Weights of a small GPT-style language model, trained from scratch on English Wikipedia.
Size: 14 layers, width 384, 12 heads of 32 (3 for keys and values), MLP 1536 quick GELU, vocabulary 21705, 38.4M parameters.
Architecture: RMSNorm before each block, rotary positions.
Training: 454M tokens, 4746 steps.
Each number is 500 + 25 x the weight over its row's rms, rounded and kept within 0 to 999. Layers, rows and columns count from 0. Numbers have three digits each. The size before them is the row's rms in percent of the matrix's.

# layer 8 MLP down, 384x1536, rms 0.0969, rows 323-383, columns 0-95
100:550479477487478521506453488527507497464494527493485495503483535461539550492505491457534494584498470493504478488534529507501518478527492510516495521512477484506482492498510482487514514482512499464500509482505497484524485479504489473523510503466504532512484527501513513482503552537502507494
101:465500548498545480509540547506491496527491495495473482478548523488514489522535517512501526512480493513538507487485511502519487493518494516481515513477498478490487524532503499486522516507510508515484548461500478531497524482546462479459491510544521486454462477499508503583496481507482539551
100:495481491515477444566546450439520530530487467499514513504509494454500496467494479462513468496511511524484466467482514492517481480492563459480490517514528507499478521489489529507533496521496492449514467526516470479522505530546541508460527496515509511478500507464496484464534484525490489505
098:494462474502490522491516460513492482507521477509549482502504494575518486511520540475479504539508489533484505490517522510470512478501504479541509484531511525525533533564492484541516480467515499505484546497461467487490521476497473488511488540515482521516487479509488505475525522476486526497
106:456494519540483545493509517544532503462464475523490507566522522527500514483491499464546465481543499495523502437556483528563543493483521565521509487486504510493486516542540462508523489518490448464505497517513496540511558517486501527518506529509512505512503511507496507510516528493476531463
101:519491484520509495438526459456532503489517489434480513492528474490514498522494564552507519498535466492498490485513501558559496481499489522500474496511506521509498495511513475439500492496519491505459507511510517474506486501506537537433506505486427478499539523514509493507483519508517462501
106:483514499474474467525445471501492482499488561479542493502501525488491535492483521495476483484506496519487503497498482507468480576457526464521458529504503514499512497529527481525480522480469477484523452500481529488491513478452469490518502545477501541543474458517482520571502493503492513501
098:479497501529513460519532509500529474543472549520508477538536487472510455500434513497525521495480545492532436454521491482471500507471479473485465516484482486482511541524507474502524520500480488507495520538496478491505470523507492517514514492475498459509505487543528471470501491524500512573
105:483498475492452497485487506561462488492501490504510495477464535477525504471515521464478485492486493501466441495496521470519490480499533517513503509510494484559512490529515516537477445498537488524490474470496523518493517507524493526504518483506482514511567500486508519460504528495518491529
098:472501491522507487501489533482480522513459499523515494488501533503504530526493544497515493492544524479505500511526506502483490499533528503483504482508517496506526521488498498487515513560516445510532521498524494502554492522471505527508508450504471501512504485515498487557493521483543478506
101:533483467493534531489562544426492517531500459482537499527482455516523518467471532493513515510510536502467540515490497511524461488466476490500513510515498503544513500508515507516570504508507523504504517535508446510522498477508522531528484500523475503509505459534532486474464499512476470475
095:455482481503529460489500462477484499472506520542482457536495516523498518513479463539501478456534478481533508547524516488500499533510462487486512491557551498487524507483465475514470483460530507483482501548476489453538534486512492506487521470481483488495483465512500490508501473495511530504
098:508483484506520463528503521511515418503499476472442482534487497498474475509525501519561540495477544509495470491500491490496495449493493513489493444447474460532496480497497496523465513507527523515461481520494519498482528433470533485510485545488506507519506484455497544475480511484535505516
099:499480482470477476521483463477492508502528472499478472527490503492512507506535480455480476490496489501539514511487462465481563516482431526466537477487534507487511478461497477488454494497478507478506502525486491483502533500526519550510491471489490492507566476458484475521482540519551498528
100:435471481504486464500506537511529510487497483476482441492477512511491508504482480520474447523481522488481483511563507445542503524476531457500580559518511539477478489503480468492537521478493505513509511536491477485511493495456552509510495504473514517473513492548501525468546541515513530504
101:493461485526515503484532478519499496515530495506499475494550504480482529567509504474468539483533553476511531492481465499479506473553482474509494483471480496490512457551470516482536501448507449539516483529503467484482493554494500456492509499491558509506511489468482498497462477509482529479
096:459479517505499512504520484488505519488516507526510525516501524497455519546511515482490478527522485500503536499507509488501514491500506500539492494482499504527531481475506458480509445439548541543504520514586480546493486484439503521503545475537509508462481456472504446485492507510484462499
099:495496513490510484500497490482502512519486490471471526464466526529515504510485495527522506489501502497546526484522504504457565513491493535522489517497487487508511503497513507501475492506501450482504493478507542489492534513444478490441525524508549443546487475459522511522502486507554535513
098:471466476475502506465515536526489474470454468511494502495509515523573454485482513509495495437496524504520456479507484518475467486534485493524484472511516494464476518553498470457499496522509511453465480480488471461496517499485522497493506489486494469498501540531532516515520522459509505476
105:516463480501467498477455552491472489534488522455497468500521498515480481523550500508494478490488499482498518475498481513482428497536465512505494491517485430505505515511498434536456498523513511522492475495490504491502482451477489497506480520520504502519484522522498488504506486514485509536
100:500467492457508500472477519482526526497507479473512453468482453519517498500460501455508525451493423489487482487476520530521470532487463530542475489518490462525504514497486511511511509479557510498514466471486515518538494533499502530524517488482503469501542520500525510454506494495527485550
097:505512485486486535450535510502483512534438505547513508551557494447510496462470512500488487530515504502480503508486516541518482479533470475526482477473439489486549510470486524470475527481519494497583548527499491507488494500497505509560507511520483529463495494486435525479477497530511460515
099:489481504490523523475468466513497453499485509503474469494481519481501487514473462523515582491476497488528505459503510515516535560519452499528477542547522479495459461540486473460495518555551454482521465490486503525490495482506531500538506532491478515469530546518470501523513542477484488508
100:543481513499496495503500513469487508485443502469488474463469467474470499463480491493507496475471476474487523530549528449514524495551460504503546486491487474559510508525468470550542511498509495456502499475520526481498510540464526498546507520469497487494505525444486489463529501541514498500
106:469496481481491569515511495505498482518501469484531488514484482468472485496517512493488508485523517510476475496506502493489483511490523491499459505480481506500470538504485512489550537501513490478504506516469488431573463559536522506523473507506491549469479481519485482475515463537526482552
099:516445492554506478456487533502499492457506492439428473518523514486508509485487494490473517477516497513467504489526494436495496507499477493475536505457469481486497536512469524454516504493495490470499485517456515489463489472482484513502511526486506486443505499506515479486454525499525471539
098:451510528528487517512466473533492490516475504509508507523498500476507481528508514509523526474510494500503467454542500457469520526497520493476482478476486512515530485492498483517489519552486485481500521535538490463507516506536490466521499521519503475467521455501493485468512532491515478512
098:468486502510494473484489529500501546483510528488518494492513529484489475488550542512486511484509489504488507513523526464530507517526475468441507494477463535515521540496487505535494500524471519479478486518534483488475503517476511497543487501501528519468514499513516502542487480524506518494
100:521453506509481521492478505491513548535513447495480535538472480498519489481490500520503440517491523493451512502483465493520527514506477532481506491517495491490438523503504485505473463467493532470488473492466501524525482545504536501484504475522500495457544522493520525513512530508514503498
102:483491497504503495524507472458500520497519529456531473477490476503494439507487449485533489462511486462478521487491544483468492516478521492481508518491502498490547557495500492483547485536507489508506479511512528515517479497513493489479561494501517484499487502530519529493517516515486457510
101:486548460500538504482507536520511531511481503457497502521525494491526466490493471534519531488486431473550505516503516554491508513487484522526500476523500538499521509527521520496508526506542446488480509481525468477523525490475516478522452493506497512498512512520499510528505483515508477454
102:489529498547498505511519491499516492489464496500499501489507522525480469505522458500475518461488486492543507494511511495479542537489540496509553497538490521514484511503519510519508480483524479490517496488527484505493520483510545505490476513493517488524497464442499518507541479517497461517
100:470545540493499506470495528516486512552526510485492526523537497540512477452460534532488492528495493471488479525489518542507503482510509538488497515517529527539489528499485506555456465490510487536496459490492473526530505512509502460510560511523470485505480493483533491504518484494476509494
096:473482509468457536457521467471490531512478474541515506490504504489529504534518506512496474508520507552457507538493503498504493510500488526483482452499462488483521543508465486512515493446504414456483485447474488519472477521504525514507528496515500519494497522527480509481510512476550486504
097:519524514479505447519498469488494475514461503490510464525514534529540491467514514516489484492495481528480485540507506467472496504479497459499502487493502526515490497433474479522507496470503488480511498500524501506491500484448484499482474536534507463507515524458516520518523485503517474493
099:468473474458460477519480544505495521471524513471483497468529514525550501442477463432475511473455510513494490471495481505528503492473513522534503477459497465481493537499470522445537507467526468505477466496508498474440521515492487507497508480492515511524460474498490491487523554499486482478
103:508501516497493465509483492522493493497524508517521534499469496468488495506534513498468481495499502450434479541493521476478503538511496514499437524517509504476475470506563532461445481508517527472510488476499449498511512479546507519424462501469469495493492496504490507517497493525477443531
097:442518500490460500498478485503466506503540502471528560473518480426517487510521490523511514473494461479502490540494539501488550490483509457524502480514491504462504542515496471498534506541500484556504509476491510489508509454500503460489462497464520518546483475514493512478479491507548496474
103:509507486500500460502501479509531491496469527519469544490499530471551474494489513532479528484533488501516486497474480514551454527538523478523495453521481513480573504495479522503489466494505535511457508513469495486476521494501486442496490471517517491477479486527496485530520460505505472515
099:490428465512499521551499447530499470478488535498465497496512501498508530503531528522487481479506494548451523524488506500486484485512500510483496466487531475493481519476520553458512492514557456436502500461524473504508485476494506503501533464504492492475493497481499522493514505533525507515
100:475511480485513498524468525463513495504498505478523521517491489481508527464476492535518523531505481497540506502517548492493472536494511483516493491494486508521505491508478504486524462502517480519496485492471490483466463478507480532525523477497541487450521509490490461479512500498490524502
099:489546506513485494497523499476442512520549537490505464477520499499479498514519479492535495487462513498522503497533500500499496466466455496546449547515507471483478499549530495555491526499502497494485462518538453521482534532465518529470544473479480452528465497426501494475475497487540481440
094:506475512505519498475517459467491461525495484494488518473504496474509480495466502512490490525502433500459489505500490504554446517499511504488483507472512495523491529487473494533516529473551519546487504484521488558500503496507473490494491490518495458505495494472557510487481494520486500482
099:543509524498515491523522466501500509516501532480500496443514455484524521510511518488517498507498482516490472517442523423471516505544518502481488499512512489509470472498470481503527490497498499525508498492507467530531463462471522473510495524481484517502459521503512515445499520495512539529
103:502517481498528539516548484467512506526490474504516543507501521525513494496520461523498497503485526506500487515494487452488523541503483508513496487525547490522471461569497520503483514498493487511465439482466526493455541516475479479510528498479478516529486510473493480484542523467543526493
100:464535535473527501507462515505503504519515535526489505543489497472465484496512512507471523470500515480548500448496509473480477498474514503485488486499472502490526483483536508473536525522486498458531523480518485528507514505517469500561491477503476502482499507459510504483476490457496487519
095:504521558475512502496507532457467483466523504520513533478493491490495507560484490506514489498484504544502513484528499468478490507452505529521502494525521519518469502505495455538472475516500506537526491527525542463518490516478455503497520511506494501487491438514555506492496461502453540508
098:499468503505543499518491489538518538454512536510497460459498483511494498497498501500481455537491513525479493475530449511509524536537503483515544534518508501512515501498507485536487492542529473463466489461537498498481525496519489516479532502453517529545504522520502484527528497502524470458
112:471574508488512558473538493522516492528541510483501532523508483488498477508525464506526498547469520509472510508507491566482453519496503533504478497524507495499520514475466545504525537500510550483483498439524494499486520538488470496486482468506493539472493548511452487518501525532499466500
094:531461495498503505477515472504524462486499488538506496473513474510489502539476481515553463524523468490507497496500497477487493495475476515516488524519548504554506520453535480526517506507480461449471501477510476514520540563511483518482499480521491501496471515455519531507495492499493523499
100:460517490526500481467513493485475524530517500509500437518491503514443504493493501502485471471475505447486523485515512545523462513466509490471469510491528485494445476480496484530521506502508448426502509537462481471482495489518494511502510512520493493504525537524486496514530546515533521488
097:545462494490504533495500527524523474542521465544487511519508465507442489474505490480514498504475528514531505532444516451520527502472492451494544498474511497469527498557490521470495487455472478515487537494533490499491507446475491515512505462476521506526519499538465509497524517482477510459
098:531518538480480534520504512495483472531510493505521520486503506507511480511497468481486483489492493496572455529497548494505499488502548481468459491527501498472511474524495508519508504501467524517465469494519459469487538501477484512497495471501480498465507529509522474484454489481533525493
101:494518502547506476522528513490517485519498449521511542527471482510547543526481513533520490490512529475532516518501470509521449490490525519476476522531498490465445463541529482495499465510494478494510508553509522482521509523482541471501525446507488493476519483487509495524476510492503514491
105:518468499500540512527490554500469468496520514490495485548471517467508510487481506541524477485540484495514450512537494493489489521537521504506487483522533506548547480521502512494505515499512498477484505528524528519492513506482464502446490510516525466514503479525516490517471498505501526473
101:506511488516514474546489525524494487511474487456516485503491551468492483502506477475512461487485516495526496537461511483505545470532522474467460503514551503508518495526535500541467500491509487483515505502478502483506538492492525505493520532500493470477496479506508475517505489488496475516
094:465457514513468500538522531519519488574494458527472495515497468507531492516488536558505493511489513471480535515485466520510516501501484514523512541451498472535515509484526481514487506502507505536484530469489473451533479511516483482505477501489517530521544437511507523523488501537485518449
104:506545462514479455482519469426500485457491522519518515510575498533468488511481499499527494525547544506523463463521508468509530541477504481490493491487501498492459481503518493455493492530501506493471479492485521534523484477514510501467480515508487516483512507521456504537525505501461530468
100:480475518489507530525494508517465483494461487486507501463499472498507533497523516476482512511554536562514508515515498518498524491490498516502440528525507509541464530470547536535554486506546500508499473515504507502518531508503496512493485510559472504520487519466472499472521493489506462531
100:512513464473490520442515548545444467527476522447464464544465485521534483503474459493492532510513560484513478493493479501494484481491522520454516492518490494499520502545541490470468521486490526501474491485482502533530481490508467523524520504553511505520490492523477498458503506501530536479
105:492471494528546522506500526488471500518524469493498486500523476511483546508489506539574492463496475489485509486518489519481537492539497472493485498477522488515525484533508493490479546510452418522518469526505505489485512481514476520471509499555499521497540505454501494509509494561500486535